{
  "intermediate_size": 384,
  "hidden_act": "gelu",
  "norm_eps": 1e-05,
  "tie_word_embeddings": true,
  "parallel_block": false,
  "init_std_up": 0.0397,
  "init_std_down": 0.00443,
  "optimizer": "adamw",
  "learning_rate": 0.00266,
  "beta2": 0.95,
  "lr_head": 0.00672,
  "decay_fraction": 0.887,
  "decay_shape": "linear",
  "max_seq_len": 256
}
Each number is 50 + 12 x the weight over the matrix's rms, rounded and kept within 0 to 99. Layers, rows and columns count from 0.

# layer 2 attention query, 128x96, rms 0.104, rows 0-31, columns 0-95
40 31 56 34 42 37 47 50 55 50 42 49 61 48 55 35 43 43 57 45 32 38 43 50 46 43 59 43 65 56 53 42 41 48 59 54 38 46 56 68 50 53 58 48 52 61 29 56 46 50 51 52 45 60 52 51 49 55 48 35 48 61 58 45 52 47 42 49 48 59 45 48 53 61 31 38 36 50 58 41 47 45 46 72 56 38 40 62 56 53 53 56 41 49 45 49
60 46 50 52 53 54 47 53 37 57 40 42 43 45 45 24 67 43 71 43 46 45 60 54 57 63 65 45 38 53 57 43 51 46 39 62 57 51 40 42 59 54 36 37 42 61 41 39 53 61 47 63 51 39 61 44 37 44 59 50 43 56 36 54 42 42 55 43 52 43 45 48 43 62 47 43 66 48 56 48 51 49 53 51 48 65 31 56 53 45 49 81 54 60 44 40
34 32 43 55 67 49 55 50 63 63 50 65 43 61 54 54 63 47 42 36 68 33 59 61 55 28 48 49 63 45 41 55 46 69 47 50 56 51 39 46 48 46 54 49 43 42 59 35 49 59 43 53 50 55 41 49 61 49 73 31 62 62 53 49 59 53 40 42 28 65 49 49 69 56 57 63 32 45 47 43 49 57 50 53 50 43 50 47 54 50 52 38 42 34 57 47
48 55 66 56 44 44 48 58 43 40 48 48 67 51 37 63 43 57 48 77 49 45 39 41 55 64 54 57 40 49 48 70 59 02 63 52 57 53 64 51 56 50 58 55 59 41 62 47 42 34 52 55 51 45 59 54 53 46 41 55 44 38 54 40 62 52 52 41 62 38 51 73 49 38 59 57 49 35 50 56 42 50 43 30 50 48 64 54 46 51 59 46 54 49 58 56
48 52 41 56 58 55 44 59 48 55 58 52 32 70 66 49 70 47 53 36 68 58 59 49 60 43 41 49 34 52 60 44 34 53 42 51 65 47 41 38 52 54 26 42 48 64 53 52 60 43 58 58 48 59 38 31 48 56 67 50 65 53 51 32 38 52 56 53 31 50 63 49 40 68 60 35 68 51 43 43 43 52 60 49 43 52 38 57 57 61 47 52 38 42 45 30
52 47 42 45 53 59 52 38 48 56 54 52 35 53 64 46 60 33 52 27 50 54 60 59 51 43 44 37 56 57 48 29 40 99 34 49 53 48 44 46 51 49 48 43 38 58 45 43 59 63 46 59 41 61 44 52 42 59 56 47 46 60 44 62 41 40 44 48 42 55 41 25 46 70 47 41 57 71 49 38 52 53 56 68 55 55 30 50 54 49 46 54 44 49 41 44
52 46 46 38 44 48 54 60 51 43 47 51 48 45 23 43 46 50 62 74 39 45 41 56 59 77 42 53 60 51 45 43 65 43 51 54 53 64 49 50 57 44 52 47 56 36 47 42 52 53 49 49 54 37 57 43 49 42 41 52 45 49 39 69 37 50 58 40 69 49 44 51 58 47 38 57 61 53 55 64 64 48 45 47 52 59 65 52 39 44 44 48 71 54 48 58
61 50 53 24 48 64 61 29 50 60 44 40 52 39 49 58 53 38 59 40 45 41 47 49 53 59 38 35 64 61 46 40 48 82 39 49 43 53 45 56 59 40 52 51 34 45 37 40 45 64 40 64 39 38 51 58 46 56 54 52 58 49 45 64 35 43 51 49 56 49 46 23 54 69 26 57 52 77 56 50 60 62 54 75 54 58 33 52 48 46 40 59 49 48 35 57
53 60 45 47 48 44 50 55 41 45 49 38 32 53 32 32 63 54 66 43 36 52 47 64 44 57 53 48 59 49 66 42 38 52 45 60 58 58 60 62 56 54 52 44 41 47 66 55 54 34 54 67 62 44 57 50 47 35 38 56 36 63 40 52 50 44 57 46 67 47 56 51 42 55 52 45 47 55 61 33 52 40 54 49 54 47 62 49 56 45 51 55 42 61 43 52
51 49 43 70 75 52 71 55 61 44 60 62 48 53 48 39 62 45 39 60 65 56 55 59 56 41 41 56 47 35 51 55 55 50 54 48 57 53 35 44 28 42 45 37 55 31 64 40 45 42 51 42 49 60 45 30 48 44 81 38 61 56 55 50 58 67 55 61 44 56 59 46 68 58 60 62 51 41 45 54 40 43 63 46 34 53 56 50 43 47 44 37 50 32 51 40
51 51 54 62 57 50 63 35 53 41 50 36 45 44 52 48 38 47 48 38 48 51 59 61 40 36 45 58 50 48 41 51 38 77 59 55 47 56 53 52 40 58 58 55 44 49 64 55 50 49 44 51 47 50 51 64 52 43 51 52 32 62 46 52 66 45 51 58 53 62 51 40 61 47 55 59 34 59 45 33 52 48 57 43 43 35 57 38 47 36 51 52 38 46 55 49
50 55 48 48 64 54 68 30 41 53 58 49 37 46 57 46 57 32 62 39 54 63 65 65 58 45 40 39 48 50 41 36 41 99 28 45 55 58 36 39 48 40 39 45 34 45 50 51 58 58 34 48 46 50 46 45 34 62 54 52 59 45 42 69 40 48 52 55 40 57 49 24 51 64 55 53 70 73 52 40 59 47 53 43 49 51 39 41 53 49 33 58 56 45 43 48
44 28 45 35 47 42 45 48 55 66 43 43 53 62 50 37 58 38 59 34 42 46 49 49 61 50 49 38 59 56 50 37 37 51 41 57 45 41 48 52 56 49 46 45 42 45 33 52 43 53 59 76 45 60 41 45 51 63 49 36 57 65 40 50 42 39 56 45 49 48 44 47 42 58 28 40 40 56 55 39 55 57 54 86 51 58 31 70 60 60 55 56 29 42 44 48
42 39 26 68 61 33 45 51 72 48 57 54 46 68 70 35 47 44 32 34 60 55 57 55 30 33 53 57 51 36 50 55 35 58 52 40 48 33 61 51 33 45 60 51 54 54 50 63 51 42 49 46 50 63 25 44 53 48 56 42 51 71 51 31 58 53 30 75 41 79 66 48 68 57 62 40 54 39 46 39 38 43 55 55 32 37 47 56 68 57 56 38 39 30 53 50
50 42 33 44 46 43 36 52 49 44 35 47 58 66 49 35 58 49 66 41 37 40 41 49 52 47 52 41 69 52 58 41 41 33 49 48 35 50 51 57 44 53 52 50 54 52 41 53 45 47 57 51 64 56 49 37 63 55 36 44 54 73 46 48 46 45 55 37 53 43 47 56 36 60 32 36 39 56 42 54 47 48 50 83 50 56 44 64 54 62 53 47 47 52 54 38
57 61 61 70 42 46 63 57 49 32 69 56 36 26 63 66 37 54 28 66 60 49 48 48 36 40 63 73 32 56 59 55 58 58 64 48 61 45 64 56 42 43 52 47 67 69 52 68 68 37 53 31 44 44 60 67 47 31 63 58 33 36 61 35 71 59 29 60 52 57 58 57 50 42 76 59 53 40 54 40 42 47 42 17 55 26 74 27 54 43 46 51 61 64 47 54
47 44 47 57 54 51 48 42 33 36 53 51 63 45 45 53 50 45 56 52 35 36 45 50 38 50 46 47 63 44 68 49 50 51 55 52 50 49 55 52 28 53 59 50 47 44 54 59 55 39 44 66 42 48 72 52 34 58 46 61 35 65 55 48 53 54 59 45 65 41 39 46 53 37 52 57 32 61 53 43 47 49 45 51 56 47 48 38 51 51 53 58 35 62 59 69
56 54 24 34 62 51 40 51 48 58 46 38 48 69 52 34 63 38 57 26 39 43 64 48 49 66 43 37 57 53 42 35 46 55 41 52 39 49 34 60 56 46 41 49 42 61 35 48 47 55 60 59 54 54 51 24 53 55 48 59 66 64 43 49 29 48 55 46 47 40 44 43 34 57 38 39 65 55 54 58 55 46 62 74 41 67 39 67 57 50 43 51 50 41 40 41
40 47 64 31 39 45 49 45 41 48 40 46 60 37 45 61 48 49 69 53 28 42 38 47 44 52 51 38 57 67 64 46 45 59 43 50 45 43 61 71 71 50 44 53 46 51 43 62 46 45 43 65 44 51 68 70 40 48 38 50 39 49 53 52 55 50 47 56 52 40 41 49 48 46 34 41 43 57 59 46 54 72 32 65 62 42 31 51 50 61 57 56 49 69 45 56
53 49 51 28 57 46 44 58 45 54 52 40 45 41 48 41 49 52 77 42 29 40 59 54 53 54 57 48 47 55 55 41 42 62 47 63 48 43 58 57 72 45 47 51 44 68 35 51 56 49 50 59 45 38 55 52 40 49 52 44 44 62 47 51 44 41 46 54 66 59 57 46 52 48 34 27 41 49 79 43 54 61 46 52 51 51 41 61 52 53 54 77 43 62 40 51
47 32 46 34 43 49 34 56 49 57 45 49 63 61 55 45 50 47 48 37 45 41 43 42 55 53 47 40 67 54 58 44 40 37 52 48 41 43 50 56 55 49 50 43 56 60 36 52 45 55 61 62 58 57 58 44 66 56 44 45 51 59 50 40 46 41 52 45 48 52 39 54 46 58 43 40 35 42 47 49 57 57 43 75 61 51 39 68 58 51 58 49 49 48 51 46
49 58 56 53 47 51 41 57 48 47 54 50 69 45 43 62 41 73 42 67 60 43 41 34 45 57 54 70 35 38 44 80 60 00 68 48 47 53 56 57 48 44 55 59 57 44 62 51 43 34 52 45 59 46 56 62 57 40 46 58 39 45 60 46 63 55 55 47 60 53 60 71 58 29 62 61 42 23 49 54 46 54 43 22 51 45 76 52 48 51 65 39 50 46 64 52
62 57 54 56 37 60 55 41 22 44 39 35 57 31 35 59 46 50 75 66 44 52 52 46 70 71 50 43 48 51 50 53 53 41 46 70 46 63 37 31 46 54 43 46 44 46 53 42 44 62 44 58 41 41 69 59 42 57 37 69 28 35 42 60 36 34 66 41 80 19 45 54 42 47 58 58 46 57 48 45 53 59 39 43 51 58 47 47 37 45 42 65 52 66 69 75
57 56 66 64 54 51 51 56 51 54 63 58 39 42 49 60 41 59 45 61 66 61 55 47 41 43 49 59 21 42 41 62 57 56 62 49 74 57 49 44 50 48 44 56 59 52 65 49 56 42 49 42 46 42 55 64 51 39 53 63 45 35 56 52 60 54 39 57 44 51 49 56 52 41 71 58 60 44 51 49 43 53 43 19 58 41 63 33 47 44 52 52 63 58 54 57
53 48 47 38 37 38 36 54 49 40 39 48 65 49 51 40 39 52 44 40 28 54 35 36 28 60 57 54 68 56 54 46 47 38 53 39 28 40 61 76 45 50 48 58 56 58 33 76 50 38 53 43 67 57 53 56 57 45 35 55 57 58 58 46 52 44 47 58 47 47 55 51 40 48 41 41 53 50 56 49 53 46 49 64 61 49 48 58 62 58 48 50 46 57 46 64
46 56 69 72 48 46 69 40 33 37 41 58 66 35 41 57 44 48 53 61 46 57 47 56 47 41 49 48 63 30 68 48 49 47 60 55 66 46 50 44 37 49 73 49 56 34 72 54 44 47 45 48 40 62 54 51 59 38 65 31 35 58 64 55 62 58 60 47 57 56 56 49 73 44 63 67 20 51 42 45 45 36 35 45 42 49 47 46 41 46 57 41 43 52 64 66
58 63 51 61 54 58 58 41 42 54 60 54 43 42 54 66 49 51 55 46 60 61 61 49 43 55 45 52 40 43 43 55 52 67 52 52 57 52 44 38 42 46 41 52 45 46 64 47 61 54 47 49 37 49 45 56 43 48 50 60 45 42 51 51 48 54 54 67 56 46 49 40 50 39 67 53 56 53 47 53 51 52 48 20 37 61 46 41 47 44 45 49 55 50 48 55
52 42 49 40 49 50 61 54 54 38 41 51 45 58 45 38 63 47 67 47 40 46 39 59 56 38 40 37 56 54 65 29 42 60 39 53 48 56 52 63 49 54 53 46 46 52 34 46 49 46 50 63 47 46 54 43 49 52 53 38 50 63 47 53 49 59 53 55 46 48 41 48 47 69 17 37 51 62 55 51 55 49 53 79 48 47 43 61 48 52 46 64 45 49 43 42
48 44 34 25 50 39 38 52 50 68 36 50 56 79 53 37 65 40 62 27 37 48 53 54 56 50 51 32 67 50 51 27 33 55 38 54 37 41 48 51 54 52 38 49 41 59 29 50 50 63 55 65 59 62 42 34 56 63 49 38 56 68 39 49 32 40 57 53 49 42 42 39 38 60 30 29 43 61 50 49 57 42 65 88 48 62 27 72 56 64 49 58 43 48 42 47
44 40 32 27 49 47 35 52 51 58 33 44 61 70 48 36 54 50 64 46 40 48 51 42 63 64 51 35 61 53 52 45 40 23 38 49 39 49 45 52 55 52 48 48 45 46 45 46 43 50 62 63 64 52 51 35 54 64 39 48 62 63 39 52 38 48 59 44 46 50 39 57 44 60 32 38 41 52 43 54 50 43 48 84 52 57 36 73 47 54 55 54 38 41 52 44
50 57 58 54 49 43 48 72 50 47 54 52 58 50 43 46 50 63 46 71 54 48 44 33 43 55 66 63 43 40 51 73 51 03 66 48 50 47 60 56 51 45 50 59 62 47 54 57 45 38 58 37 56 52 53 47 51 50 55 48 40 42 60 41 56 59 47 44 52 48 51 79 60 37 57 55 49 29 47 65 47 41 46 35 45 45 63 53 47 46 57 39 54 48 61 52
50 49 60 49 63 53 57 42 46 57 64 59 31 47 61 58 52 45 51 31 66 54 62 58 45 37 41 51 50 49 41 43 45 88 45 49 62 51 38 44 58 44 35 50 41 62 49 42 55 53 42 44 43 46 50 56 50 57 63 59 62 47 45 53 49 46 44 58 36 55 51 38 53 54 57 55 67 57 58 38 54 54 54 23 50 48 41 44 53 44 47 52 61 47 49 47
# layer 2 attention key, 128x96, rms 0.11, rows 0-31, columns 0-95
35 45 79 63 55 59 55 44 46 56 59 52 46 50 65 44 47 46 40 63 38 54 58 56 53 59 46 43 44 61 44 48 75 50 24 55 71 63 43 48 48 56 66 49 45 40 48 45 41 56 49 37 74 71 65 49 57 44 66 43 38 63 41 70 39 54 38 27 32 64 39 56 52 47 51 39 55 55 40 54 54 52 57 58 60 42 40 51 54 44 39 26 60 52 56 53
51 68 36 62 24 51 55 62 25 33 65 59 52 49 48 37 59 46 58 42 56 50 37 55 59 43 49 65 58 52 32 47 47 53 42 48 35 52 51 40 48 39 47 50 51 49 64 39 54 44 50 52 42 42 29 54 43 36 50 63 48 37 49 42 46 63 62 32 67 29 47 44 41 53 57 40 47 54 49 68 39 54 49 47 40 53 55 49 57 49 52 45 64 49 54 60
59 47 57 50 65 55 58 48 50 54 35 54 31 35 49 34 51 65 58 30 51 43 55 49 62 41 53 50 62 54 55 39 58 55 46 52 25 37 63 62 53 56 44 56 57 58 47 59 53 50 57 52 60 24 52 58 55 46 39 49 50 46 32 50 44 51 38 54 70 59 57 39 43 45 56 60 64 53 55 45 45 44 67 47 49 52 44 55 56 42 48 32 60 40 34 61
58 48 21 38 30 40 39 50 61 51 46 52 59 60 43 65 40 36 41 50 36 49 38 35 52 48 34 50 42 49 59 49 43 38 55 48 44 41 69 55 46 42 56 41 56 49 55 55 66 49 49 55 38 52 42 39 45 59 44 34 40 41 58 55 40 53 58 59 37 36 66 44 46 74 39 39 44 51 62 62 63 56 39 49 58 38 63 49 36 65 47 67 42 66 58 28
61 53 39 41 53 45 49 55 58 50 36 36 66 48 33 46 46 35 56 48 63 48 43 56 44 30 55 66 69 43 29 54 51 45 66 48 25 54 46 40 55 28 29 61 56 54 47 56 50 55 53 58 43 39 49 58 59 53 34 52 58 45 42 45 76 49 61 67 56 42 26 44 50 48 45 52 48 46 62 50 64 47 17 39 45 49 69 56 50 58 33 62 64 53 50 47
46 56 72 68 70 62 61 47 29 45 55 51 36 37 59 29 53 56 62 56 66 56 65 73 48 49 60 51 57 43 41 42 54 49 45 55 55 58 34 36 52 57 39 57 38 49 55 52 43 42 47 38 67 52 49 64 47 51 51 72 47 59 45 47 56 57 44 38 60 63 46 49 50 26 69 61 56 48 39 38 45 40 48 48 38 64 36 52 68 38 44 28 61 30 46 67
52 55 41 57 42 57 44 47 51 56 72 61 34 63 71 54 54 42 47 30 51 46 49 47 52 57 57 35 40 49 62 46 56 55 51 52 54 53 58 47 58 46 42 34 48 46 52 39 44 53 47 39 53 65 17 29 36 49 64 38 69 42 59 55 45 27 40 55 62 52 80 41 53 50 53 45 27 49 50 52 54 58 68 62 57 46 40 45 48 40 70 59 55 56 47 25
35 56 76 61 60 76 56 40 36 39 62 55 27 25 72 37 64 46 54 48 63 68 53 65 53 59 52 40 48 52 49 48 58 61 44 52 74 54 25 31 61 81 43 57 52 46 53 37 46 45 44 31 56 63 46 52 48 41 55 59 30 62 40 43 42 51 41 45 63 59 53 46 42 35 64 38 55 53 36 38 53 62 54 62 51 56 22 43 74 37 50 28 46 30 38 70
44 67 37 47 34 42 48 49 28 74 57 74 48 43 57 37 36 44 53 44 44 44 57 59 57 43 53 54 63 43 52 38 47 56 62 44 53 58 57 46 60 45 39 54 51 56 47 43 45 55 42 54 39 60 38 53 47 45 63 68 57 46 53 41 59 43 60 37 44 49 41 53 53 47 45 45 53 41 55 55 31 60 35 52 37 52 46 52 60 46 53 57 61 52 45 61
56 49 37 41 63 55 44 51 64 77 47 45 48 41 27 57 50 55 54 36 56 46 44 48 66 38 53 67 68 46 52 51 49 54 59 52 20 38 63 52 66 50 48 50 39 51 48 51 50 59 59 63 46 30 34 51 53 47 37 35 72 36 62 48 45 26 50 45 74 56 65 39 53 48 57 61 50 49 58 47 54 46 44 46 50 43 49 47 54 45 51 54 60 52 34 58
43 54 63 52 63 49 51 50 43 48 30 60 39 39 53 50 52 63 50 46 52 49 49 57 51 39 55 60 58 47 46 40 44 57 57 43 38 38 64 56 54 57 25 48 45 62 44 53 50 46 56 54 52 39 45 65 62 49 53 59 56 40 49 45 56 53 39 43 67 57 64 61 51 34 59 61 61 51 47 35 35 43 54 34 40 62 34 52 67 46 41 40 47 40 34 58
63 47 46 66 50 63 53 50 43 45 67 59 53 31 54 31 55 56 61 26 66 45 55 49 53 52 59 37 71 45 55 51 41 40 74 50 41 40 48 43 66 62 39 48 51 55 53 50 51 37 65 49 40 43 27 56 55 29 37 75 51 52 51 29 52 50 52 60 71 64 48 49 48 31 69 60 38 37 59 39 44 35 47 46 40 67 48 58 62 41 60 34 49 32 31 58
34 56 77 59 66 68 58 41 36 66 62 45 43 37 62 34 59 48 55 66 50 67 66 72 59 58 47 40 47 51 41 30 71 55 32 47 65 62 31 39 49 47 56 60 41 39 62 47 44 62 44 37 74 69 59 50 55 41 59 43 41 67 36 66 35 61 44 27 41 67 27 37 55 35 57 38 64 57 42 54 54 50 52 62 57 44 27 43 65 36 32 21 60 45 58 64
36 45 55 44 55 41 58 60 55 63 25 42 59 58 35 50 46 54 54 71 40 52 62 53 53 43 53 55 55 52 43 55 49 43 46 59 48 52 53 59 47 44 59 54 38 58 44 51 47 58 59 44 65 42 83 55 71 61 41 38 52 50 41 58 53 47 43 34 34 53 25 61 78 54 41 57 63 48 56 36 29 29 42 43 43 49 62 50 49 53 31 50 54 48 61 49
38 46 80 61 49 58 49 42 38 55 69 44 41 50 71 32 48 40 41 64 57 55 65 69 56 58 48 34 46 52 46 36 58 63 34 53 77 62 35 48 50 46 53 57 45 38 56 39 48 67 40 43 77 74 70 36 46 46 64 32 45 67 44 59 46 44 38 34 27 59 23 39 55 40 53 35 61 57 49 55 51 47 56 57 51 43 27 50 60 44 45 31 61 47 60 60
54 43 39 41 27 29 45 65 63 50 30 52 65 69 37 79 30 72 45 53 44 32 35 35 38 49 50 66 54 56 56 72 50 32 59 49 54 42 69 64 37 41 43 35 59 66 38 56 55 37 45 59 34 30 62 55 44 51 48 55 57 37 67 37 61 51 50 59 50 40 73 77 52 51 33 60 32 30 53 47 50 54 34 42 56 52 70 63 40 62 62 80 40 64 50 37
54 61 62 50 56 49 54 42 46 55 53 48 47 30 68 50 59 49 52 47 47 54 53 53 53 66 53 52 58 57 42 34 45 48 33 39 58 45 56 54 69 46 35 58 50 51 54 49 51 56 61 47 64 61 21 37 42 49 55 47 19 50 65 43 46 37 41 44 53 57 58 52 55 40 55 40 53 44 56 48 41 40 41 51 50 50 52 49 65 47 48 50 55 46 49 55
31 51 77 50 54 57 41 50 48 60 67 44 33 30 68 38 63 47 44 39 71 59 38 58 58 51 57 46 53 46 47 40 54 56 40 50 60 57 26 33 65 40 52 66 49 46 54 36 48 66 60 43 71 71 45 46 48 37 67 46 52 58 33 52 56 38 45 35 55 62 34 35 51 45 58 36 61 59 41 50 49 56 41 61 56 43 39 50 59 42 44 44 58 44 52 70
45 58 63 66 38 64 54 39 39 45 68 58 50 49 81 43 50 41 44 60 42 57 65 51 46 58 44 33 39 61 60 41 63 43 36 54 74 61 33 49 54 49 51 48 52 55 52 58 48 53 45 24 54 76 48 44 44 32 66 50 26 62 38 44 39 52 44 36 31 58 23 48 39 41 46 37 44 53 43 60 42 46 59 55 51 47 40 46 63 50 41 35 53 46 52 61
50 63 41 50 31 55 50 50 39 40 61 64 47 49 58 45 49 54 55 56 47 56 54 49 46 54 43 59 48 52 47 52 56 46 40 54 50 60 52 37 53 28 51 44 48 47 45 51 41 46 41 36 60 67 27 53 46 41 90 73 40 47 49 48 57 59 57 24 62 41 41 57 55 39 45 44 45 53 43 47 36 50 53 44 38 60 64 47 67 44 31 60 61 47 49 62
43 47 61 51 54 56 53 44 41 65 50 46 45 40 66 44 49 48 45 64 46 61 63 59 62 50 45 43 35 51 45 42 61 46 33 44 71 64 43 40 53 51 61 56 51 42 56 36 47 63 46 38 72 80 60 45 49 58 56 37 34 67 34 64 38 52 44 38 32 56 37 44 54 49 49 33 64 59 43 58 58 51 59 62 55 41 31 47 50 46 44 28 49 51 61 47
69 44 16 25 30 27 41 58 71 51 30 61 62 60 45 60 48 51 37 40 29 54 40 25 50 43 34 61 55 60 70 47 44 42 55 50 35 38 80 75 57 42 50 47 72 53 42 61 74 52 56 59 27 42 37 42 52 65 42 26 56 40 54 46 51 43 52 63 42 30 69 54 43 84 31 39 50 50 65 50 44 56 48 46 48 34 73 46 32 65 57 75 35 69 41 23
61 63 38 51 54 54 46 44 28 24 70 75 55 36 62 48 64 33 59 42 53 52 35 58 46 45 49 48 51 47 40 42 30 51 47 51 42 48 68 47 56 46 42 40 52 44 63 48 63 47 51 45 39 50 09 57 39 46 40 59 40 34 61 50 49 59 55 65 75 29 59 39 24 50 66 43 55 65 52 51 57 49 54 49 44 57 47 45 53 51 56 47 46 42 42 50
66 57 15 45 39 31 51 64 70 43 30 55 65 55 29 60 41 51 45 38 51 41 40 32 41 41 52 61 59 44 52 66 38 42 64 49 32 42 70 65 41 45 40 41 53 62 46 65 53 39 54 61 32 30 44 54 58 60 41 57 59 30 58 35 66 51 61 69 52 37 63 58 50 60 43 68 38 39 62 46 46 47 48 46 50 51 74 57 38 62 54 70 44 61 45 35
34 43 68 56 42 51 40 53 57 55 56 43 50 60 68 47 48 47 40 59 43 54 61 58 53 65 51 40 41 53 47 46 52 45 31 46 92 64 34 47 51 49 62 59 47 41 54 46 44 54 48 42 59 84 67 38 44 55 65 40 45 57 55 53 42 43 44 28 14 52 30 62 62 50 35 42 46 50 45 58 48 60 43 53 50 47 43 47 46 45 54 48 50 54 61 59
55 63 34 41 63 52 61 50 51 71 59 54 56 35 37 52 50 53 53 47 45 49 62 57 60 48 41 59 47 54 55 38 51 44 42 45 20 38 54 51 66 47 43 48 35 54 51 67 54 57 61 63 43 53 08 58 53 40 55 41 42 33 72 65 42 35 47 33 52 34 58 46 37 43 56 39 68 63 62 47 65 25 70 47 48 45 44 43 53 44 49 42 55 40 40 32
65 62 29 37 55 41 53 57 56 39 44 55 57 41 32 62 61 52 56 41 56 53 36 35 42 42 56 67 55 50 52 57 32 42 65 48 31 44 61 52 60 49 36 50 51 60 50 58 55 41 55 60 33 27 29 63 47 53 39 72 49 37 51 41 70 51 58 70 65 30 63 58 43 49 52 64 42 52 59 32 45 54 39 39 47 60 63 52 54 54 50 65 37 49 43 46
46 53 80 66 54 74 57 43 40 65 74 45 46 47 65 40 50 31 53 68 51 58 62 60 48 53 62 37 51 58 51 38 76 64 40 53 63 55 31 40 52 40 37 51 40 45 47 45 40 62 42 40 65 70 51 43 48 38 67 41 53 60 50 54 41 41 40 35 52 84 33 39 53 41 50 49 51 47 36 51 56 40 48 63 61 51 33 49 67 37 45 30 66 47 51 62
33 57 90 56 68 71 53 41 32 55 72 45 38 38 59 22 57 45 58 65 60 65 68 71 52 60 54 40 46 46 36 34 65 61 33 54 69 69 19 31 58 50 53 58 46 38 65 41 38 66 47 41 77 70 59 48 48 45 62 52 48 63 34 63 56 56 41 29 44 67 11 38 56 28 55 39 68 61 44 50 44 52 50 52 45 55 34 50 61 45 37 23 69 35 59 71
39 57 65 64 61 61 51 38 39 56 71 48 51 37 57 30 52 33 55 54 54 69 55 66 65 55 45 35 36 44 48 33 53 66 40 47 68 65 26 39 53 51 56 60 44 29 63 34 45 66 44 49 72 68 52 34 54 55 56 39 43 72 45 71 39 51 47 32 33 51 33 31 53 46 54 34 73 63 41 67 55 47 60 61 49 37 35 44 50 45 35 29 58 41 59 54
53 46 21 36 35 39 43 56 66 53 40 45 69 76 33 66 44 55 42 51 34 47 35 38 55 53 32 54 43 50 56 60 51 44 50 50 40 40 60 58 45 28 57 45 60 40 51 47 55 59 55 70 36 37 52 38 46 59 44 30 56 37 64 55 58 52 55 50 40 36 47 53 54 70 33 42 50 54 65 55 53 50 42 57 59 32 79 56 25 65 58 74 52 71 53 30
58 60 36 51 51 45 52 61 60 39 35 54 48 42 37 55 54 56 55 33 55 44 41 38 39 45 60 52 65 51 45 53 46 39 60 49 32 41 59 59 54 53 33 51 57 64 48 62 57 42 60 52 46 31 34 52 59 41 37 70 61 40 49 23 68 54 58 64 67 41 61 48 47 42 53 66 32 44 59 40 44 44 48 33 52 58 68 57 48 54 47 57 37 45 29 49
# layer 2 attention value, 128x96, rms 0.15, rows 0-4, columns 0-95
39 36 81 45 61 33 52 49 58 55 49 59 50 59 50 83 27 53 27 53 55 52 45 58 41 49 43 54 55 71 52 53 56 56 56 51 60 32 46 66 59 49 37 54 52 62 31 60 55 53 52 46 37 44 59 72 58 54 54 35 68 40 51 54 63 45 34 39 43 54 51 67 58 54 39 65 42 45 53 22 49 49 31 44 49 43 26 27 41 83 48 61 57 55 48 44
60 27 59 72 50 63 66 49 41 32 64 40 41 39 43 49 59 55 50 59 59 34 49 68 53 51 51 64 55 48 35 62 56 41 46 52 36 43 50 57 51 55 70 46 51 45 62 33 56 56 53 53 51 18 50 57 47 29 56 75 49 52 52 46 45 34 40 53 65 39 38 42 52 39 72 81 48 48 31 50 35 47 55 53 47 60 58 41 39 46 45 49 53 05 63 62
43 63 49 33 42 51 36 53 43 55 31 68 41 51 50 49 36 36 54 46 32 56 49 39 39 41 43 56 38 61 62 48 57 62 48 48 67 57 66 48 48 42 46 34 52 63 43 66 50 46 39 41 41 69 57 40 43 51 62 29 24 49 35 48 61 60 55 49 54 69 72 54 42 69 39 26 43 44 44 68 62 57 45 52 61 31 39 58 47 50 63 55 43 99 47 56
39 78 25 49 56 57 30 51 49 67 53 46 54 35 37 24 57 43 68 36 51 44 61 34 52 50 58 41 36 30 51 44 35 57 75 49 48 65 55 41 48 23 49 46 46 44 68 51 36 46 47 49 70 71 40 24 40 65 52 72 40 65 43 50 53 74 72 50 44 60 47 44 55 51 52 24 48 53 63 75 58 51 45 50 52 49 63 77 51 42 59 44 46 72 51 37
28 73 57 47 67 61 39 56 48 46 63 26 52 47 11 52 73 61 57 63 69 44 67 51 66 58 49 39 37 18 40 58 41 52 62 47 58 58 48 61 54 44 76 67 46 44 78 52 32 58 76 77 93 36 59 21 39 98 40 78 83 69 53 54 53 74 55 33 42 39 33 50 83 28 44 53 54 57 51 53 27 40 39 40 41 59 49 52 23 33 35 42 70 38 91 26
# layer 2 attention output (transposed), 128x96, rms 0.128, rows 0-3, columns 0-95
68 47 32 56 56 63 37 58 31 51 70 52 32 50 52 31 68 41 60 26 53 37 64 50 56 48 51 45 63 52 43 51 41 42 38 66 78 55 51 43 35 48 26 57 56 60 46 37 46 50 62 45 48 50 53 51 35 51 56 64 41 58 41 46 45 62 50 58 52 57 34 39 54 69 59 37 71 60 44 51 47 58 62 00 59 61 52 61 55 46 47 61 54 47 37 56
45 57 46 33 31 33 24 47 57 55 50 23 70 71 46 43 51 39 32 48 38 60 40 31 62 54 57 46 62 61 64 65 61 20 84 58 49 60 75 57 56 69 40 51 44 50 57 62 55 45 60 32 61 37 61 53 57 57 33 64 36 58 54 34 60 46 52 62 62 34 49 67 46 09 53 46 32 41 39 51 40 49 74 24 48 62 57 47 32 62 55 57 46 65 60 60
48 41 66 57 71 52 66 39 51 49 47 63 34 50 56 47 52 70 62 49 64 69 51 60 32 47 59 41 50 40 42 19 26 94 25 50 38 32 17 34 47 41 63 50 44 53 52 52 60 49 42 74 58 64 46 47 60 62 60 38 62 36 52 53 39 42 50 42 52 57 60 29 55 73 42 56 61 56 48 58 51 42 35 46 50 50 51 61 66 60 39 60 44 26 45 46
41 49 60 53 49 50 85 42 69 35 42 60 59 39 45 83 28 71 45 94 52 73 44 49 44 51 43 62 37 37 62 64 58 75 35 31 32 53 35 49 53 50 73 43 48 46 55 59 55 56 33 51 38 56 48 57 52 41 46 36 54 36 59 58 54 44 43 39 49 45 61 52 45 43 55 64 36 48 53 34 49 49 36 81 48 34 59 15 58 43 44 45 52 46 65 40